Part of a small language model's weights.
Architecture: local attention windows, value residuals.
Training: a variant of Adam for these matrices, 103M tokens.
Each number is 128 + 24 x the weight over its row's rms, rounded and kept within 0 to 255. Layers, rows and columns count from 0. Numbers have three digits each. The size before them is the row's rms in percent of the matrix's.

# layer 8 MLP down (transposed), 512x128, rms 0.0394, rows 150-175, columns 0-127
094:131158127192168119121169119122116118178137133115145122144137074166126133102147150077096099095121114161079089122145138125119150155166159102112133142132149082114107135127145137150085112119161089122126148082151106131140131135135129157135103108100110119102118118097094131131125116114134127160152142132131087103097167129170134086141166131159162125171120147107150126118103163126145137146145
106:140120166156124118115150113110099154147116161117088118183111141146089166092123082128091164132113111117141136118125137107112129120151119144138085127155140111157154160150140137119140176133140078116078181109143127132100124118114119134155125095124131151107109122159124139132107181134133132145103125149142132106161083141098139166174126140102080085158133142173110153158144097164124142113132
110:176111128160117153143155100103129141100138116118126141114106167098115124104120113132130136115168119129140118136128098148171109108084113114187141147126159114102131114125132125146100097151147119096119127122122103105143182153152099137093083103126125111130088100124123178106108103120145142150124119095107117135138113135095106177151157124196070109105146094138103086144082138166130132117135
106:135149146109141096155147128104108107104163138075090115144110100127138100120122097163131130107128124119154125122112131150110089118086124141155134131156131125133084165071159128165115078131168132132084135079140125145116111143150127173127134135100061100124137089129125109135147141089103195151091126100145132126137134121129129106120113082124105137142112162121112154156131097158161141152130
105:110146123153149136126119121155140155141127139114138151095125147146113146112120101157158118102123097107129166114108160137119125167109100143085107117162120144114144139119123120161099123174109123124119130126118124113094122156136095066131099157127122113077119178125137108149132151186126135132149167121105152066131123147159086113166152133106158128104154112122109093140108140159072124199106
103:149093135117137139127096163159153121149136159186115144095118119133120125110132126083133137144144133114168125135153129124128132115147121138114155107147136180105112112166089128103140143136105120101123136139135124137112129072127177134113108162209105160134139143199126141089107120171134156111115114152124126171109111155153118147081105116177102112116088129127093123120122153159147096138133
103:130077134155102130168117123119136093151118124168138103119120137139128119092151095120161151185111158107168123125108129131159168138158147138113124131120139115089183094152185154110146152128142122134110115134119099092143137150082140138097107126135120147097124150153126081121095114100189152118109113153080112159157147128121136099110119155083136128120167116135109074135164143129128129128116
090:134144126113132129123111189128154161125073095149132086155106128100177145127124111126119146101117119137099128062151165120094128125121124135149132139131157161144141143135140115108177098170156130095151128141129126145126095161138114117134135160142155113140070112098090132149148146082108139099120072102150124154139140120139140163139134107145126094166154168168159116160149155142107129126113
095:106112142107144112127177120159124146145162143149113138129146153109118187132053082118110133136122123077162084154145134110135151162123091128151106162116102098127117128112139146152123144129122130100089145154111107144125148129086139157141105173134090124127145107109144181122131149140142102073121168162138111148101133127159097133117137121076095147140155118095147100097140102112114112117120
090:096118100114097129149127107116127156121129090117128155093135140082116097119111157156133135116105108109126121142125147090133096126131088142124167130119155105123147108120117141108101105142098164026137109142132157091145082140101152107109160097154128077141125116100169101131148094115106090100119137129152112151100127091109169120141174139109101147156117113129107158149122112164135114138142
100:150137116103104090073147135103141113108137145156175107163124138132148132111131137117135133165146106145109144155127138099110078065096139084113172140156181149128099174119092102117112130095123105100103131121099126120140129108165140136139136136164168146157154138154146116096160112121111135144154118164124178136104162108100114095082128181142136122120113137134101136162105135143134115137145
100:087199095124121145146111121140119123128138144152114154102152145161155121083122151135127192132130122118123092152124193103155113120157169124140144122156128138136146104119114113163101096120094152136096168142117137114158122127142143154131117133150155141123079088117152131130107149122121163145164119141151152102146132118115165132130092093108119153128198159169120128148116122161153162117107
105:143118085112155177129156114101115138103121165176117113129105150138133147103173154114118171128158100117131141155153143086124161129125103145162141140132150157151116142118135087145169080108099142104141121158102112161107126092096178154115140121149133127110175150143181134170171098120128141177164165139127134096108133131139125149099161132147141096133138113089120129115138094117148125121112
102:139122154097145114151184123111118132125089167128132128159126140155162181157115167134117168113124126074099105169154098156111121074099149111158091140121112121161137139199109124150128116153158152126113109123138112130169145139104122136129134132155131098137151160128126161105114090169136162146143127098157120114135089116124150151076151140126166125142115155108111092155136116113145148133135
092:137131134169122136151145134159143145155159120114103154115126136127117141192154116121070130162122122100123154124122122106099123131128141152113130141150108110094155082150163117183090134097138103111137129108146107116141145127111179116141105126149168134110132114090075154145172118154143118152069138130093141148114114150134121092125138123111121103150116134093106113111077164193161147124115
108:085094127099116080147182140126139104125142132140116119180127149126134129117098126128131141120139086132109140100120144092111151128108098130153173163165102121137109147148138126118081147127129092167101151129117155114145105127088101152131127152121157147133122134119152122162090111105138121138088116122114078092126121091100165092127121182136093106104096078095149154105126128088127108083124
096:138104137165142118181131138135155132124115111099115136120155134124109132120120121116121124158109144145154168134098123123157110139114131124126101098104077106163136127114126114136137104104117123066112079124155115115159095115140167122113127129119141068129093141089174144109112171123143122111064131129143087116146151096132138144203125127171105123078124106103088114126155084115111151120137
089:126129126156163095155081107155121138134087144111111113142150162129086143146134152111114134141139100112127096098164195130151129184086121098147140119106129171116133088110145086141133133155146138138139108134127116169096093118138124100144115111164141118146109143164093093104097170095115116126080135108115145166160127109091133102114140097129111116119127145140093108167108160161153151134114
097:138152109178160100098116091122134128154134115123129129139140152123101133116075132110123107148135126138130120121184080165162088138128134101124136172123178143103130104141134163173157112141122110134148161119114128140177178149131130126148158090139123139118116107103126124131143169132072156126114133140126136141158101144128120149191129106169125136179132111149118074165117147150139131091109
097:138079139108151154114111125114084183146130097133140147117092175138129117143176152118132160123185111122131123160160150125116077114138115100161116087116112121137135128107138149140150130150158119122110114149112081127126132125177146131149135117118075165160084118114137127121160158127134153128129163105116109135118132063160121153123115107135135127080150170106134112148104151076138102118105
098:148170074126079149126104115178161102112142156147139115123130134124116131100147152153159094143145139184158131125134138119162177124156118096103144102152196129123148098110111126080130129094132130154118141156100119132121147145132149143143096111123150114146097122136172123132105130150125138112144121124108166100120134104128091169075109124169107112154153139143149174095106155120151142124095
092:122139170124133143120099146141149180125080103120149141108132079129118144094140103111147166095164154120169129131109136103106108111094083123121150129123159142120119115129077095138149147129105150110136113141101154141129102134161166126116130136139160180106092151119164120104106133154119142099101102114096172081126150113146178124119152156107130082131164102165146137134169133132158095138137
103:138136104160088135108114120144184084120130137117116137095132194119125107130131113097111180160148160147117097134104162161133119147151098113135103124099162130125124149150144141107112161131125122152093097131134126105131150129073162120154131180141142127161141140112142148136183113123128133142147100116127127116098138142175166121089093137153182153122100126144130089133097145153107128072117
097:122124129102128090142127048147148135101134114130151122126138154099085093164147112113126133156147116128151086128110087143161095144117125150127135116148095124093181140136143119122125130170118129103103145132132139104111164088120121137166142129159098137167168109131092167083132149090159134098097141141139108146091132127145084143169144138112139124136129127133132100142155109163086123071109
102:129099131098104160130054155152143100157150174074106135124118139131140113117142149114112159154146142139109116155159142141060158116133128085120106150140142159119111124079125139106102123122123109191105131096100116143100131107146144130091116124138114131096150119117149140133138084103116110188123127116141160126123116133105153126191138114121134133093159087132143123155129101161113094121114
094:129115126130148143131134122113128104113144141147159127113119124111118134165117167140172107110149154113142149111130152096131109155129091164146151169127141114189170135107116130132132111130167075190170120120170131092138122136121124175167100095146089150151149110107105106098123119079175147113122122120148183124120172135152127123092121118139135138116141141110133156164171093100133141161121
# layer 8 MLP up, 512x128, rms 0.0691, rows 151-175, columns 0-127
098:127162123140086140126091174141118119134158111181132118129129155173100142143140105151124101124114114088132088129152141097119169121098130088149137149087112115093110134102115115129158136124118202131139140142102156127120120109134142141186169136115094122130111111113099175161142093166134144154170122114163142164130091108163120136138105135116098150086151098112152117147124121137138150163126
100:105109134142154116134163129094066108138155102147100132151095091152165114146131107117152084117093124139139111161164104131113134113109115130096148110140136161111087131148126110088122085134110102114103161073132141165100122122152118118169124129123119150126150116139136139146114154130133167168106110085160108124176128103103143167119125086159101133095118165101136127083096099118102099137138
108:119145146146131153143122144155126119129105105148119097124128120068152116111126135131132097154131138128182095118132115135168114188088123138152071159141123150138142149165131152153158094154137151117111123147147124110117165111143152101148090138156100173163139129137097158117161125106132155160153110155117110146126174151093122151155093106101123087152059109114148114103149155151119135142134
105:164119140159134170107134119168115171132116070137168113140119147152168140132161119124120109118121167118102182146103139095131099116134100148100125099140158142125128109110155145160131123147097129126152169095130138103114105119157114119108083167125156136148141097132120104120145107152098147183116117128106138160149110135143118155107121071185091106122138099165112161120097106099149113105133
106:146102128144124128105130135135114184166155120160130151136141077103100186156155134156106088100095143115154084123150115119117095124143153126109177106142112131117160127150110176114119154153103122171104103108149152121139153118154115110116099115125123177117073138145096123112123158107107109165123130137157126095103136158095143147159132132119154165145148151139133171143118112174119132100159
097:123125135117140161086169108126169152126098136122090107123136133081115116143142125118096083123089144152148164154132111129116150171148096144160110166129154108129101163164145105095155110114166141145162139152135129168147099141163092106148160152111108168118120115137103137123129135168124135146138127122129111146132114161104135182095138120146101119087133102131125131127101198142133108102073
099:092148169097133165151079148106171150146157103147122136127126126126101142136183093142169159108151097118101090109154113110145140133130159109141116097150141103120108103142155153141089132106122133113152142123123119180078100135105120132144182125088092108136118124108124114100130131093140169116159132145128112164100091111116119104108138111112088100119126082080125145122115122090145099109112
091:135164122181143123110173103123135120143136168114118109085110104118177105138123142117143090133125165162148127134107143091132102098134147167097169144140139140093115134126179139108113173108118121100144135137161191112152135138126117111167182132110108124132146154141099171116103161088135114178134114100116106151136130153117132131122118124167116112158155102094141160129131170141133139170143
097:106145083124080098137149109145131149129141114105123149153137132116132163130104105145158114149144166171118123142137136103141092134128124095126154141132144077114093110113168151116173166158099118100111133154097151106141140147151117124149133136126139106134115134144094131176155138089089168119097106124078129119180144153109172113187122083160130139119132112102130167117115176097118128109136
102:124129079127113128164143141105141104135167105110138126102156162155087154119185112107157109111153137149082135188141130082110119123090129130115124112124138122146100068135121111116161133133092140147132133115139163142118109150140129133110121141128102147096105138157100129183152162110112163098146117120141117088167093075145118135128128129159092101153141148095129101177118149132119164118107
096:129157131129108131093162120072075155132107167134141150137132093126166131119156176125156154153102142125090125147123125091157147122124085183161107110135117086129114129141118150142090172095090117085151136146153118134141120094116105157083115152097130135148153089131146102150130108133131161157149115118168110112119138147116145112114102123112138133120140093154150180142106153144168141157133
106:097087135154107134142089109148134121102145100164127149089116120126166137124136062139164087103132115088098098116146106153128092134130151148135131127116146091125160096129106144108097138149122136102131115132105155140131152076142102191114126168091131112123119149157084108132105164149130107166128089125125155114135152143087149110153114086112143153105162138144141161171106141135102138125145
102:132103165163137127144126141099121106101129117133143132143102142099113114166124084134119074155111133137171127120130165101148106102177138157107144149123132123165112115136114131138111107120105127119127126106109158054151153164172124118142144109097145106186118104186147087107117091174116131106130098164119133144123132089145171152132135114152106143129126151094122132115138115136095175161109
099:116120159174151139113092124146129141119155132124140115082121143111148134089134099110169081133113165152116131156113096116194177141086101155155118109130095157159148127145168099146113110138104151121156128100129149122156148120149144124137110153128172133165120152114170123153107127151119135112171100135057145143131161138158132078132113144104143127126122098127109129125114126131108141130069
103:100135085148091111136100132166120154113175061135140134178157140117103122132083136136145134136134150117124061135138111127099148093155163149094140165107144115141116095127121115130110123104143116167080092144116099097096150142146102104147101130151102154105165156113134117100142112122114096135157146146087119152124107120157150156113139113120116138132150127090141094113084165116128165133130
098:128164177128112104161167094095104112088119098123111081107124113144183104112111108135106091148110132125114135082147108113118134105170120164126138175154135111142140160137124145148146128127160097143178091120156110146127106152146112147124136151104160154148160145137145135142133099151126089114152126137181093114140129126153111106154117096099103141176151107135173125136075107141147143136131
096:120095134148111115123102123146101183118121095148134103096130128147123169097135120158125154096142100111073101155090135154115095126113068174127114113076114134109117098156152095137135124135124119125114147126140129153107124106114086091131132104159138132141112150143117131107104155066154153160096068157088149104122096114142134166133130153102155153129131135106180142123135129156142133149138
096:116157120179134132154077115158158099147140104180135132069131124146142139162145109145129127170130135111130100126122163136152141109113123140156184122145089094145114100148158101113121129104149123101160101091161139160145149099143152114156099128136084105107139162107127107129104096105122096104127150118149086130137117130158148146107127124118170150135098088118123126107084104107143116177161
099:096116132185113165144148166157111126111101122135120136098142107152136161136177149136180145072106134124150089116147111102128163092120137126109108120108124135102150098114162102107158127108097136154118161074108120176124101114128131157146100137129115133123095102136127150168108113105116133190113106125110141121174098112127117101113127138126153154101124124111144097146054127140152124135144
098:112188138093141117103155138117104140134128092114144166123129125120131092107136144126172151102098114122115126127122162097115121149106102084132112134156117132145101113156129121109132125152111136124158134138145120120082103146159143125098111181175120120088133160122080113101194101135087107103147128174149118135152133148138098102113179094203138109128135141131144114128132118124132087158148
098:153145119144147116131134083166129131132082151112128168131103118151147123172132140124126090162134133103147153183088108154140094095117139103114114101107105095170109097160120121111133119179148113152157103133132173118144118180142120134143101136122155124122150105102129113148112155074089108135160101151094120127099164154087136133112099126139108142133154117113126123119105175134164133152077
104:151136156123105120148127125156104121132167120096116095148153115113130188106129101118132117126125100170131096086109108143095103124162141126120164112079145092136082136091115108119158101153086123148133126107090131123113130114162126147117156098111111150119136091169148112105149152106146079096160150170133121092134131110103113107117107083165129136134138157147162154138182142107124164096144
099:138155092151089108140124129176126126108103103175135124112084165120177120149097156169122170163159131116141103111163168123117096134110087153161155118115088125118101164153121137121154146166157143153166170125116088140157102108101136098150091127156127122146130139139150107116133137101092153143157141120132087082129111121125116144132172150106136156088122148124153123132136153145124152120134
106:140157120115138124103109120136130132109128095123117108107123138096171153124115109138112147128090152144146115122088103092104123160118117150146117135073170133156076155135154077108122135144111152146101142139126168160139145130148110102143161133097116159087111148139119154185128185088161160128114148148125153075156087147105125117143107156115132102108108098154159112111138166123146126140084
099:149112103114162153105167123114133155116131167123149063139145129122148121154204121156156095140172125171118130161138086122101169176096096142100159173121173125141129126129143127120112138117150114131102109090110116143143159110152153191124132127129110135114128140154130078149170097101152109145122132118143107119140136163106148125130113122172116136135170158142123148129127115116107124125160